Weights of a small transformer language model.
Size: 13 layers, width 64, 2 heads of 32, MLP 256 tanh GELU, vocabulary 8192, 1.21M parameters.
Architecture: LayerNorm before each block, learned positions, biases, tied embeddings.
Each number is 128 + 24 x the weight over its row's rms, rounded and kept within 0 to 255. Layers, rows and columns count from 0. Numbers have three digits each. The size before them is the row's rms in percent of the matrix's.

# v: layer 7 attention value, 64x64, rms 0.0661, rows 29-63, columns 0-63
# o: layer 7 attention output (transposed), 64x64, rms 0.0526, rows 29-63, columns 0-63
# q: layer 7 attention query, 64x64, rms 0.0962, rows 32-63, columns 0-63
# k: layer 7 attention key, 64x64, rms 0.0983, rows 32-63, columns 0-63
# up: layer 7 MLP up, 256x64, rms 0.0769, rows 0-32, columns 0-63
# down: layer 7 MLP down (transposed), 256x64, rms 0.0636, rows 0-32, columns 0-63
v29 112:122099145119107107122137127124130144120073121127126119158136162093116128133177131135127122126114141108144094077143115125099105157154159147174122081170167127165118114170148137124089140162092124
o29 124:182161119114135147120114158155114151135137136142097151087137131149117142148136144131108120106132122139110164153105149119165113104118105084110091140081100121136146154085079114165158130110175141
v30 095:147178106120144122087139092085109120164161124151152150175146155101152131105113143089073147132116136134122158145144124126144167134109108134162121087129101121131114123154128138106110114076110111
o30 101:127116184103124100152119151153137140110081097104113137082128137152141127160170155144164105122110112142099115120127147157140113167120130133101123185165148107115087128089095128130105151141130117
v31 095:119119160093126123146132128089149091137157125140127096126149090154159136136125161158103121135115096114123130191118123133108184124159101146152151128160117091139149110113078116144159081110115133
o31 093:092145152137118077068122093137114150131114135129164167116124142145126104115107126112145134128150164110116109072141144155147108159094161131133114174114116132138097133153176106121102163154129120
q32 083:149137115134149104110155107140123151131132103125165140121163121116114143130081122140160123136162125172153108087169135109110113115116094062109134092189147115121119102091170114146128129123150118
k32 080:143135130108119086142116146154115168181111136154163141140159093103144157106099095110122094149162126183120154125140151148099136116161109131100105092175140130139127118106168109127149110134109126
q33 076:083121156116140115113100120111144138133141159120150153091091110151126136160094106168175151133091127172132131140127134191108096097145112121129157143155111102104116121146134103146135114095082136
k33 081:072097133127129090150093140135120152128113156118130140106150144137141142146131117139139161127091163194150093096120138188100120111133125135126122140145071114110117113140141113175171137132127114
q34 083:158075110135144108096132145127112119146111130138100112122145120121159150128167118123160108167115093174115124124150134097145134118166127131163166138120166103071159160115087168110145132103119124
k34 083:112108110134104085116115117137121103127157160138105111113152148114173165136162148132142088130115100159099122104163118121158109117153159141179142147112109074121134153161107162110135101139157094
q35 090:103103186080091156103129098135161144111147165130142097131139144143153140088127108132135106176173084103125134137139129141121144148137148118118075131127117150134120110131125181134142102160105121
k35 085:118183112086143135151159090116166162114165140084134123118119153127126099088132111121175146149157106100142112130156167136114099147137111126095120112121083160124132113087115150125136128157109107
q36 085:131086132123111124117097113117122142115176119154112082115189129083102117152097159112114154131114173172082143114081125117158137146125126118110142151086107144129142123137133130149131130136173144
k36 085:176093134128079129099120099105174150090148162136104085137126113087116131137101165159101117129146150172097150150106131139158127122135152145094118167117124133109153116095126126146125120164142142
q37 085:143107127118106125125162148087133100142096119116100135139155166124114126139145134118138135128147105128122093120067174132164148111091109109162174072121184147127127128121168162122131119142137098
k37 093:125136108111105128115146134143140113154099169137120126144167163109117123105116179094141115136110085140095115127109173128168136135101132144132144103120159125075082144128155172081161129107151136
q38 087:135103136114119130128131139097137149151136170108122133113124103104154107119151141141187101108173125160190186161130092072155127124132133099114107087147151140146125124116102121112127116126112102
k38 093:108116128087104104154097143130130127129152142116123124115113184107143095130151086114164091101138184135166179093132102126166166138120098114148107118123146150149094127112110134121135125138114088
q39 107:095141100079186129148094148115101119133168122099141125134136126104101150120098132114142153131092185098155121119129168088137114082139120139147176123115136109138121147152142147124168140107139125
k39 101:137113134097131135128118150109082140115116121085119087144113133107122162141113158136090100175121169141156115131145171075137119099139132126140135137126128126123110140121116140156157120058164178
q40 083:101094161132134113105096109130170106111097115157097138119171119120107152151126107145100124156131119131132146116147134141117156132124150171088134179093114084175104161104104155166143117147107122
k40 084:115105138145149156120150058132170120113122138103103118113144074128125128150134108173130130152153104156096111132168166120125108140110121149093141157116155127171148106131124156160108089113133095
q41 092:171139131139137148116127163144126115123111178118099158102125121155117069171113096112144129108145106093137188143117150100158119150157146152113092110160129132097128135106122116170121126117085121
k41 095:166128101128173116119143148126106084140127142094129131100136130159104065151102127129157156087104136088171156101120127123161105159114131160155106123164136107092139123144118153128115139133099096
q42 103:164105139098149128145164110158079167119125153117110111117120101101120146117157140136111151087092148124135112134112121139110091124122099092092092155158089155184088123164145128128136140112139138
k42 095:172119168097130147163109138112097158143127125150144107131098102128144135137191137126098128099150130143095109125092123159156123154122091087085096154160126142140107114120128102152129148128116176
q43 089:155141148144133108136122127088123137126145149108107096117159129156129149120110145118142178166083122146125124123110138128164078105107185148128153148119077145132134143158096078107126118171122100
k43 090:155097123169126155148121140129112161156132141119113103133126175112103127104108144133108185158093129181095096119084140101158104118108154102134161153108102144131170117122108101133109121152142113
q44 095:143129167123127144112112131116106109116119099105136128161143112132173138106100094141128144046135115130092139096153096121154116161100133140143131115174132131144173115116128162109151140178118091
k44 097:165129180103161149082117146122103141124171103117104129106122133111137129100106122118146177084114108112127155119146120140127145138125136129116197110148146110158123121148178138076141116152146112
q45 085:137123084144121173094154121123138062142121175134132145119149109125119107130131130120124114113125131189113131114158125141133130142111129163154160151122110202119125130091130153148128113123071144
k45 090:123109119122094169099129121143141089112123147132132126103146077114160112091128133136146152101103142179146126106168125139141121120106132176132107145092145150099121123134129127104128150189061131
q46 094:163130155102176132139065123085166097110105107149161143117150143115157095134109120162108113152115106126141124105081109147139135120116137135129151118092134145129153179138074123142100131109132126
k46 095:137097137116153109107089104121139120072071136137148112134149131168143110150120112166114131146116096138115142119139139108135137103112151115124173098100122162135153162170074166131085135124144113
q47 091:129139113129122131072084154108115095100123090102149123109134136152109097107127149121133127139100136126162154143091167179119110117142144141127139152140120127185123147090130100121115198122139103
k47 094:147120172139119128097082130162121092106122107108135147136098117153091137114113152143128103157090122143149134104102160147107123122112110083159127180142160142161130177110118128124121179140133090
q48 096:135151139123124140129133150096148119117075132098122131106092145076101121112111137110122081162129110131136143104138139120112154089085131106152168163113138117134101111124137172144145190128155172
k48 098:105145103147126151135120118153111151127080127087125160103096102087122119118123141141132092129156049147116122123155122113116162114109147129132139186101140119130137157114121151180128156129108163
q49 098:098119135154087115082130107122164118154177132113158152156142148155148130135112104107149125105151127113078141158133096159092144102115162111151116172133120090133113113138124130171134136103105087
k49 094:125120158113115117089185117166171093147150136060134163151145105147111162121092086096161148137135127121134128128153104146135137127096140115116106139104094101132134118137104118161161149129144132
q50 088:127084149157080163137120111135150104093176131109118129098085113099125137128156152128092112136163146120150127119124121117172099164109113125145143138151116125123144133102109106168162152109068145
k50 089:098117136137121162127115162106173124115152135126106154129079100123171152142137115144138118122180147129140150119144126148132113175107115092156162103130148105103131120122086095156127145156069099
q51 097:165132160088153123150123114155128126106142115123126135131098116106124116133095121088142145162100156145150138145114119109125107143141151148098183167169184121104115100125146115118131132055156121
k51 101:146146122126156104163079123175120132141106131163132106110090122089129111163116119102088124149136132143122137107151124148127115162164130149132160144153142117105106112131090101163157161066157108
q52 087:119134130165089152094152128167140153089142103155127151097140111133099188112056117087153084131135095153115111157093151131134142141158132143124139100135128132101137119146117134107130126126151143
k52 087:140164108189127107095155134157134161094141089121150117128135135115094149137105108095143092148141090130149126113094132135160127169160088184111121103127105115084150133123143107136144134142126109
q53 088:114141088118146150146058129109170140111145128132101134124123136156087101157159118103125146126122121128148156168128169106113100122102112075102107105150095130142151162165113134148169116130114138
k53 080:143138124108154146109108174082142114141116138144133118088168142159065109154157125142138115113120130135141148149116146104131094104087146104134122131150090156126115155134098128179134062129127137
q54 080:159102135110092117140074158133124105152108181126121140138156170118120151141103144136135137138117079103089126143148136123158109117142084097066132150158161148116145120126156138106107138136099144
k54 084:133127123146129095117064094169098113140116137128119108138158159174131130166121136157140149115171081104106162121144102091159100099110114138135136144176124140111131125106170129121124128128086124
q55 094:153153121125112100086126173125081157131126112128127137160107112124119142173119145153101089139113120109144125150093113089083116120102114104170105102139154149118143154099145147119162152138147184
k55 094:165179135162107094075141145124074146139113133129096140145112147130135126154115109168135104133123105123083155152111121129089105149144095121160104129101149120134106184141125146135136102154123158
q56 091:071123124145124119176108111107131097103127107117148098103110136108123101153126184115134151117118163149129109132120109096131165132128166159101128137152101101166087139119142172148116168122114165
k56 098:097150138137144152133115158110167147105124129114118138134083120063089130154113134148142142121165154156112075173125135125119144127132142095099090134159148104124139147117120139110112175086106157
q57 084:118086141116117158128124149120072137123122124165149161099102172127151110153111145106124094122095120119151166151120138113095167149146115102132128143125146140121105171151151128088114114084177100
k57 085:113116102125113136112120115118090124113148139158162143137122179120132130160103137081058075101140108112149136132169115164124139180141151133113090148135125124142144164118135135132140160097163131
q58 099:113143121110132110119134130137131062127090130163090164103124095138143099106158103124176100137139139167089116116125138125123149155125132152161103128108133116090148164172160154116105136170141103
k58 105:123107067120110122166104129130131090112134103183123155104127130132108106119122145092173146121094154165129101098136135100147134151129134145136139154106085092133117152162155170098120127137168136
q59 092:163128072125111156146114120150139141122120128107095099121142097136107086144128124127135111139052116109156158115123075140134185130152139146128162127175117108153125134143135150121126129117153168
k59 085:140171111121102154126120141138134149116108110107105123135184078087075105153148126155135116135111115101136105108136100177168119131162102122119131149166154110141154155099115118134098159109142158
q60 103:136129151146133145119143162169100137152091102146064092145111134110097127141082142121123094151141176167156093157138110097108133100120145104122155161159113113126091149165124130135119130127131113
k60 095:130166148127122136156145139139123121144110115150076109157101143094152132140093116111107095120196103191112068133125109152149124115134122100131092159116145120119139117142120124182113124138129139
q61 109:174176123096104146149113131140090130129183136193095106089123116136112111122079163133101108146124155110125122092101125104119126120122158130118147147135107132113140140120127121097110162098162153
k61 095:174154111167124134099116157185090128119139109150093100155108129109112095115116155150067124127160138151138138124143103128113126132148151101102120116124119114112139151096108104168079168141136138
q62 103:123068109160131156151124144127144085128113088144128108131150102152112155111121112134127133137152112137167137098157127174083153100114106146124131157133126184113164133114098133111154105083162127
k62 103:125134123129129114152118137093153090122115106148108141091176124125141175086129123139101116118164090141140121111194144189084121109103102168114099134098154148144138128141117114123127136157139131
q63 107:153106094103126116107148166115137140128135109130142138112138173107153099109151140085119129173096118077092118094168116122091117139113157096114158152150135126163141111127098102163154161139119154
k63 106:159127118123134127093136134164137137150142144123158155131143139130127135125112148125114123160126098103121100138184107124132095123121170074130166164121168098155119132080081117142120108103084172
v32 116:081138124113109121123148103129075115146078138151124111117128152140060115148138108151108158141136158125121154109169121138176111095155069114110156107146140164150140134135137125120143103129109114
o32 104:125127140133138151126136134139173108096161151098134143093152119125177111092126141121135113153115130125110113100095131122081145165090156147162141166114111066114112107162149148118118088143116164
v33 098:110135138112160131137130130164161161173123137133093156097152127145107134103135118116143108172121135120101131160144097134109182124122087147153125160152087084144144114082139098085148110119102140
o33 101:145135105108101135116168148081117084102163121138180101169101109155126113128105149126128119134132121082134118105156149138150096110146176092121139083114135131138125117131120163124121162161172129
v34 090:167121107141078108160141131113130145155086117144140136111140155122161163118121103132128175127132108112099161130148122186099132141131115118129161088088095079135096161111105125122104113130135160
o34 091:143140116088174143141137132123133154114181153103120091110089136146135092107130101116096084125138162133113171118111157081175097093155131118153114174136155118116150107112125132127142141141117127
v35 119:129109118116133197171111116153109086141119127129137175117128160122140156118106097161131122150111120115158104090135153155108122152094153101078120113092100146130128121119156110125136170136090150
o35 118:140129163111137070105159129095146171134119132129093149140121095159141133136110148099139139103162151084087139175130117093124110124143124140133133142136162079116133159151115144137136067134141111
v36 105:149111150103118109123140157134148156075110156137111121101123118088113136131148148166183140129163117084108138118134144132118128083153167119115130107108140144176200134128142108133136116095111127
o36 111:083151135101139124105090096104111120147141156109190135128107145150139112129124147111070132159135154189134119121127113140137116174133122137154143148164131099082079132127122119139123158125108115
v37 101:130097076171152163136123125153093171094126143110130122125107156125125117105129077116119131150141124104115126131154153130157162109125092128066102101161169107104098150116167126132138141135151133
o37 110:112157157138074112118148129109145088157137112132126113104109096152090145137124172119143146109141129178091122133139159124098132119136116151172136167068117166126163106123120119116109111154095139
v38 119:141134077146127160130107144087147122159131091142084119108144104150179135117090132111146134095160113170101133124130115162134119151154145113126120148159056144150134155125119155128128140097105120
o38 123:130142148055142116160147125114133156109143116106161170153106163105138143116155117117131115133094152097148152152150144115111105150138072124132091104069181125124133109125128106130139137133149124
v39 098:113127127138168147113106130131133104204119123113081131109095131121109126133134174169139143101088105133088142140116130094143077127146171147139109112098168126138124125122119128139124095156169122
o39 100:152129134149137150129143126148123124071131144166145122156165111128111139091118087127100100168130180127164116157112089126104139140126097092108168157135087146073117131135113118145114132106107144
v40 094:163101103118106087092127118112160149133105172127150126133109133109104140123102115112088118103138099121152090122094147139129106159087121144178104138138150132193144146120130144099147140153094099
o40 097:092123168124099123132117106119122099145133132128172123098098141126149134123155106120172118149166101113087157111121089155140188154177130118106128133133148127070126120121153134119086150107107146
v41 095:114129151128150124129123134166133126130088130114134064128073130139156182111095123084109148108125103103164115121174150123156145130161118088136131130135101151075132102123140135119104116112164142
o41 094:176139110143111132103098135065122098128145113131164138137173125124113084169133103157128086166150122187095155131113126112138120127095108136121123151101156109136147149112122145112160149144106137
v42 104:133118171147127114129128118147159131176133048129105103139160108127113087140169108169122123118122138111135114102093153173110112142141101128140120130123087191115125118123101119119137115138148153
o42 103:136148123132096152139113131117072166089164142147123133133151159137130180105124115108090127122109144159124137130161103087174120135100137123106108152129177116111144128141151156111101114069139108
v43 107:150148128104122095134122172094130176141111114149119136110135131103127142141113066123141071160121134139113150134137134135139121141125172137086123185105134172096103117118159130109118115159114084
o43 110:092118105134169166120086128116114111129133131096108153154131146171149147085145135125120111110154143118121120162141129140126131120099101070169133113130142110146174158098087125114139144076153154
v44 108:113101111124119143141165179110174120179128155149144089126142148128118112110163084150112142068136124146099142117138109120104108113111116171089116163133144120114107151131164147142123155091140140
o44 091:140176157169129121121139076166073146093133096123104145119144098139120160111146143123150096158131149122129133092125149138181112167145122100158133140126105131134133095113125100119099093142142098
v45 090:141124151111151132115134140132155161119095155110081113196137170148136093153114102151139123118101123113139074111080159129097118123156143133121120131110103138134168115111154169143109104095109123
o45 098:134096133146091119131125120142103129158150133162150154064124126153153125108147150088084110144133130122144151169138080118132143161128168110101113118143176119137091152098109075124143135126147128
v46 103:143123127159105122138127160113142119119164168157144091166128079142127149126145119128143117157110139154088150148169146112110147143076135096155101083131095098110102127121106163106166114097137130
o46 108:151147098118099134152139139130123093126131052120095153089120155158100125121131140112144163118126138116114112113111150119146118110163107134093116174099144151137174087144127126135099152157180128
v47 094:134144087122123126138185139143127085126138125077145107094164137084149134137126154132133126117137150105093106123140170153149139113108141124154113090148143106125171070118110127180112104113135140
o47 095:131157123121145122122089111113137156123118170159111115137100133146124111139121145131080118162135064145187148116095130118101121111144122124142167130102126086142112150165186117104163155115136113
v48 104:128124133107110145091113116118128122159146188123105106103136156089125115106128124095115127116087108155103124120172142175142137125150150115183088102154133087164137112159124142106127136155168142
o48 105:105138082160129102164154135118169140087163092108152113131117131131138149147115101143112131169170143119149152090105118132112164098144091137116141116119131127140108100150142117175147122088076118
v49 097:094089112107123108143102160071116146129151153140111120131096143109155106095107124171143125153161144142144158177101147150151113165139096117108140163128106115132173099112124111091128117139150154
o49 091:133151143139165167106152128165163105099089117118178161114103127138098146133139123112091121115136092091096098138166135107113140087131141132153125112110149124122104147118124154162109189112105114
v50 096:171178144091138137116154124116142129165107112097125129166147164127133118092082124103147132160135112127145117135128151116125101133113113131170103154160143143115134126139066156120135104092074101
o50 097:141085099116163112147081148130120133080124152119122147133133089083141124143162146130113104081123164128145151131128126127114130137137121088134144075139166128136167152134184099155103159136142121
v51 100:125129108140142139130154126136208119130096138147105147087167187157132118144078137103106141139148164157161150090123134132118106127120105097112094124128123098121156113099138113119121131132138083
o51 093:166124110128106112110132109102079178130146147098164136122082107103124132089163122145127094101155095100121111126133153133145161109144151120175149148092171130148124175120124122138127095120125156
v52 101:126091096127168143148146146155092126112142134115120137183148114131115092155110121113144111151184118133109103111142088131171113116113144104150107166091097126118142106140098131090142082134161135
o52 096:152146150141092082111115161094126114125125117132130123051121144152146155120177106101160150101093138123130152121123189146120146164098083131120121116126142111133115154121105151119120151132146103
v53 103:159101144146179124120120163099089150177161102153146103113132106088145135113127121109102163098167142127124103087137140122119174117133115113120115113110118139146124096123120195141150119123108100
o53 098:130142122127069135084112119129145110072108129124150131140094169169132133132167136149153112133118080138110149150125116170177097145133117158134099167122133110103111109141153086151120133114157121
v54 114:123127160163176126113159108125120111126127155109130128145153202091135094123079116117134137128127130116083132145107099153116124117091118112129145101159183147152103145087145130159121143106143140
o54 108:123156114131105142144108148158131124140134139134078081125144064148129159134187126119089116146129138149164145111128132120142128141171155139126144132076088118097111144167082109127120102133111130
v55 104:123104097115169135172096117090127109134133112117114171171086112129159165167122127116111109083104145136121143161130148121113120115138166163079114146156140105145122154100119087102114119151116131
o55 098:153151153119131126107149178186116167143120129128116123131128114107121094100097100122143121124148139111096143152143093144122110099119091081194145090120138141114128148155084124146119170109130131
v56 111:089103133108121132144121138150107129130132133095146156091155119125168116143108129210089123179122119115081101145146117095101130123152115129154153126140121103155111130116135145144072118145164116
o56 110:149146122127168144128130126134110100136152137153141102127084092146088117131113129059160151125145088086173165118111133147146107140101158150144137129140134111102133091132118145133184128107096139
v57 095:108103128180132159169114137109121137098127128118086138135143128108114119114145154092156127122124145118145158090162114147064117155165109088093098163110113131151162124128101138145136130103123081
o57 099:111127134074123122129122148149086175105166120127127144135113166137129154128113129127124139109140140134110083163103144120175076126125104161148147074131169111096097140127145081130128161136115145
v58 108:129121155118120069132147117146128131141159123135159171089154103086165122142115104139124147138115091115153079138101124148149099092162098128118096127131146133158142159133144165147185125127123108
o58 095:119135135107127138092107094129145117101123169147113111148129146166119123120128122115150153135172113137106176092123107113123120199119149181118166117126140143130103143135115082096077150117117157
v59 102:120090152090166108077130142081140144126129140146117152109129129134108135102138169138124127130113108096118134088146153104137163140151127095135107119147123157107099135172111104139150184180115160
o59 105:074131140148080131146122103152135084146115116151172082158124106123132099165120071131142134109169169133134121154149112166123107114127125150149149141128144104159133113108146130154101096114137102
v60 101:141126121128136115134162151141107126129131091136141141209110117099110095124129133108092173146069108157126146155121150167130181137145136110121122141109094094133133139133138111121086165108105129
o60 086:141125136127098163134091129131151161138139125149112112080128133130127157135104132163108112077184147095111133113147111095119121110134088140103101110149138156140125131175113123168144077176143143
v61 099:167148089120129140136170107150146117113105147116113140135130117118120152111115106148122129107133132121092141135088131135086120177158105141095164134119152115108122090122093135102217129144150101
o61 092:162131129147132082084100139127149141149129103165122142134127134146126117099126151124150118148143131109139121129104152106173110108111177096144101128122113157117157161117175133122051087110114150
v62 104:128133139133186107103130101097129131182159122074118147143124122154140145118103173106122098147117133146108164138134165153137110119128098134059128112100131114118145172134137146134132115092148161
o62 097:182147139123118124141132160153130117105105162160106130121115110099135108139136103152118130114161118131162119136098105073153125149107140140157139119086137121116108147109063124157092180155148096
v63 098:125073124102147118131136082161139140118124069143089110130162151127067165140152095143122126136128117153138157138133105086121122119141144140151139089136135109130170120143135143182143141165122120
o63 109:113203131188109118144121143133097139124142188120164135123099148128165111142101141121133139111134119100138108146112158116096131148138164129085120144118137142100128098120130085108135085103107141
up0 109:104124152112171146123139128129103143071110173082127143137151125130141147137086100159113166176149112090140169118159151122128103129115139107153093099133115121160148158116123127155113107151092131
down0 104:137099125139132158094137129079167126104126095143143135168152146079143140121098117117139083143148133128144085130095154169108173128109134127129150122132144151113082130091137143132122179133135084
up1 063:118146150115085159136126122136179139147108098138123110139095130124171124151118157138115118120128146120152110128137136140180116161067097110145128164123107103138152173108108098182087125108135151
down1 071:129158115157153131121120112112120134101152106110203140105126141148127169108102149095132128159107105130089155129141152130122116108158125157095145128153134102104131101120134156132183083092084126
up2 095:130145170147113097119094134120153099126076128076150152162126148128120149147097128124159126111153130106099125083136099154157119110124115144155148112156127127094106147071129159103100153164118134
down2 095:120120112094137109132155117085157138129174167160135138105073131152123127176139151147140116122094136109096106133107094124086157138169127144119122081134148127169148097129105119116141163097144138
up3 107:118155153127131091136073139093101127125176121105169156153128130120157118123143108140164127114139128148126123143122103132125167129156165126114119145062104149148138185115142117140094113100100163
down3 104:111148135083078124100117130087158116119097173123127116137119081106106155138121155129092165135124165111123101128146097129127115141132150147103116156174154156099125155107124158168137157089121132
up4 105:094124122094126109140114106146104091132113153112195157128130166105100162100167134105134134111166122105144137134150126167107138133102113118110133173126146083094156116097138145107137173141148124
down4 108:108084107145084177130110162111128119132150132146137108142114097157144085106100096119121141123146153138102127149082143115160110133177129136156143140114107115191126103168139138154112095111121140
up5 103:076105154106106127145124160155098150108114116127099148098113149120150129155135125142105103089119193103130169147157147104160091129156114134138081142117141127149121096122140105124121164129082129
down5 120:076119149125121167099145109103145115163122107142169116106136113155122143158117124142170194113138113147146147083099123125097172123067142129132142131098116127116089146151120116129130100151130122
up6 108:101144125110134069122131125067176138093149114129134142154109124094109142123115143098125098130164158123054139160134146160129104156155144113139136108162111164108128150111141117120128121148152142
down6 101:120104135063135119106128119141128121166130096108166128148154129083158108142139103143137146129184112167123124108110097171147120118086144123153154100124078137128165130121161129098109119123157145
up7 118:131114174161128122118140105131127145113097104164113098129113137126087147138142092165154147118128177152154143160104118160123110123128105123145090090130114179146087126166090101138081114130135131
down7 119:119128116091111168139110125164089124130107114159097097119125134103133136127145127156115141125063114143114120126101126134117116154158121116084101145098136187150125130142140119181137178172154116
up8 118:111117149129080147142110113142127141155124092093099134176092121111141138120165122124153107115155141140126105115158109140130126162156136135105151155163124125089102155120194128089091133088104105
down8 102:132116112189178130105132129134084136092111126109165106126175116133162133125125146103111112160140142116118102142103094135170132127105118125133080112134146133083146109124155170128129094123147176
up9 084:117163125137134151151080138079133128123128110124125159123107119135125070090129147113146172121133091190127103150123128135137123160164124120105151130148131093121164136089152138148117160138073131
down9 084:140117115145137127112118124171117130132120134185123119125115170108148107136140100125112124113145118089132109103089117154145140114115151138102098170108081150142095104194115130163179121090155113
up10 088:137136135125116141118099123086117129094139152132104144143111137076137129113162160108138148137131157158084141119153112142134108138140129162135106151091094111185089142091083184146100130133151119
down10 096:147114120109116112087093123143190135149128134151173088105175102188121115119142107133113111163104110113117134103084147124150096109134119070125127142132128122133157135167127129147142131121163137
up11 106:127111151162102101116118162136120094129117125188149082169187064132123091121096125104108118128167155119171127138123125132139101145117116166137109101124134139141114108158115130143123128149108136
down11 107:122117109146117115096141134133140116133143152101132097124144156104145108066101136122147147097112112177157073116113099119087150181128150115155119176119176120123116138133143138111107159138123163
up12 103:132134122120167121086112135140175093139121145126138125153117129136157123128189073140113117125139097099134143113137093148130102157128100103144147118150175072091168127126145151102137092106119117
down12 103:143157136131094146144135117148123137101107109162119092124120119136106145158104168114093184145119127107114132138117127134119138053144113124138144152101071177164107163126136118115109128168116138
up13 119:171128125134138154126147134144149100135124132123123133130160156089179099103097102129103114074191112144152141108140123101165158153103122114123167105118157122107132114093181121139143115127102120
down13 108:127128156159106097127126106113070128104134127150132137115136156166157145116138151133152155144163119156126091161090120179134124129132130113092142126091148165094128153133111104098107096069138115
up14 123:095068141123156110143154100122120139151156113126124127117157152139131195141091138154108159113128163116115114142159089167116102143110133147095139132110138082116156149122143083146102155128116111
down14 137:102161137102112109148108125146114154099082115175084126119161093134123168094158148120111156113117131129145105158163126102133109138166139135086112143105127157144101157163131085143112153148102119
up15 105:084138139119154075146125106146119121128109100110115097141155113115145141174119152088104165147144143178092131161125138158144102132140093154150099141135162156121169157100138144106122158127119100
down15 104:119167124128116114136113115143139167097132141111093117110167094107159121085186111138125130085121160100147129128137148142125173145088129140125151115113104087170131152143084091147134161114111130
up16 089:128147143112125176081139088081159096139103113149164128139116112137132104093133136148193124131103115114121113154147119133151135167137123087114128161073125161096130136117124129134176142120119141
down16 098:072123149174100104111127114118118130115136149090133171122136138150149126117140119131112128142150140123129171083127074181116161072144132130133145097139104090150165149121140117134133099115116160
up17 127:097095127114136131111106161164107072117132096128121105162169085159100159134146134139088120103141124139134130117169164121173106153112124132127133093110134128147134163104109170115149163154141109
down17 146:085146126126109101117092099147141176142143151108114103120161155112135124132121149100114149132124155105098100172134118148157075131153149123131144120147146108120105101150130094182105177146089127
up18 066:106152123201129118117104139175155136121127154100143124132125092077154167102116130128108152163156147094120097150113141130099110164145127119124130136149110117095136126121134111125152099164079160
down18 065:146109154145119128102131155135146105139141134128155134144072136116124157133153130128169107165108119117098154098103104171113146159059108136167111147104150130099116157144123138103121071110141109
up19 115:144163107129170097160126125138101130107113106116103173110136147119111134107148142128134131114139102181116121131148148129099151090086122164117099101125129163154166154079101103155147143171099131
down19 097:106094184122100143103136165095130110101117131174182147127075125131127109102121119145153155106134148124122118110118144144136129150122154075135133147154156118094113122165147140136102136085131086
up20 099:148145142111129104115108124101119121091114143148102170162115107170115132079128168133110108132085129127133079175121078097156142139158133104101117108126155133144110101153118152162132162103128112
down20 096:117104077116110135130152124153130119098182170119116065102153170081110099124116141155153138136119119162172109103145105158125126123178148134120128129081119126104154144129118124146138133115144126
up21 102:114164125096153123138152152116084108152129142094121143116160148143132163147156128149138112139158083092142075135152117134091137136153178130086118135075152160100131118124161132129123113128093121
down21 095:124169143163105128126096111123167134102118115138153117116109136130178142111116147113146146081147106123126111151081128076093149122133106136109120161127141169174129103163107101167130114095112162
up22 138:149121155154113124059107126117112123120127173123098125140153122187141123146112122132144109106141151100139085154179143124130134114132121139106159113089087105150088125152157099120114168122117097
down22 121:108134120101076186180150142119127118124162119146146119105114118109112110113119162155145187123096123149127114127125155128143110134106167093092123167132140133183145126145126089115129102123108105
up23 076:136142155098134128111157100149113112115137187132133137130129104138132157113110093099128105150159091149108149173167113135103106155124176093144113117137103078110126125143145163087147081112123127
down23 071:132118138169146144122108163135100156096133118126118116122137133108112116122120111106160155083136168126055090131108154134149114130109124070191123105128155144137136142114160137110094158152134134
up24 109:142118164139144144153115150114143128120133184112111153120127112144099130111159078135143118122140142138090168143112088146166132131151097081068143136132111134100166132120146145086132097123088149
down24 106:103122131110129079146123126087130129077124129098126148143120188113097168165105128151114135121147141100128100125108150143106166114085135122139140131170187142099129108135167128123112156147106109
up25 102:129096149096106153110113124112142152103122166128164168146163172123126126095129096115145107145139112117141103152124075137140115077146138182132118094129080081132139153138151116101128144118110128
down25 098:079121126151137103175146135115128109142139146080120146135130096137125161162160108133105114084150119124141119127161086133117112122090136080145128142128156143097129100195105144144110126108138170
up26 108:125106146129143119110110125151108093115155129120067123130108168148114159133151111103163115154141128102136116162104138111133109183117137150142118134122179119067131136094078165138152153108114120
down26 105:089086103092124128141128082111135138118134119125138145126183133081132107094140110143094087121155150143139130159158119181136150129136130113164155144179097120133151111109153101096109154133129117
up27 090:107158105165134115113118105123127118129172115123143138107156140154149123131133152116160131092203103087122107124086122139141174142084160166121122152119140086093112130117128119118139136131078121
down27 084:111094153123127156135128142167143207126142122103119112166116128105112120142161112151142123103068136154141106143150107104126127153115087122123112097156166147132138111114143141114123147077153090
up28 140:115135152148107116110088126107134140103136168093090126143152105127176143144160103183164137139132163127118147114151135134128154095079105145088145138120107159107096138088119145140129167112143103
down28 134:141120159111116128142115164120143109154119142170147095113108106114108125119139182107112163154088126127140147102113113106143167105114172158139126123084100119191130124127083101146136128123155090
up29 097:102127162150134149129138129115141150146110082150115144151091105078119121114112091127121145125157119099170145167096119116148130069065139142139098118138143148163114128115116154117129173152105127
down29 104:142132109127152111130138154103177169133139135159097140120137088094133108112143132161105138116128121129081100144131118137138086156084109152101140125110057125126139155152123128147153125144187106
up30 097:118101127080159129106065143121107147119100155155100128165133149111151137116157121171118171109103134128129145115147100167125166123097123147130113153090118118131143140127181089117117133144164146
down30 109:115113152139106168164160135133148110121116127112134121134102121107122138115119121124113142124092128099165116116121134089158060170157123117138121108150137139077134102159098169180127144091163100
up31 126:108134174127099117110140150129131103105081133130123135108100136139120076104161109118126152126112109124117152141135129138184122141087146126132107148078136139160123123094170145152122172161089175
down31 114:119102133118139140178109114133137133143130113126095134140154129093186120152118126125135091143094154153100142120100127165119134109122094156145118122134077144200120125159097095147140139141133076
up32 112:123129113135188113113121072077153107128154129121151130114151146103151158092124156158119105104132081130146151182109131140181159148106101146121106158109133109162116139104115132118124144123134120
down32 118:151144144129114122106126091112173096149153126122172158124120127169142107140143109130139097170157147088106111135119121106164095098125121151137131076126109077122119165128105160133095150159109149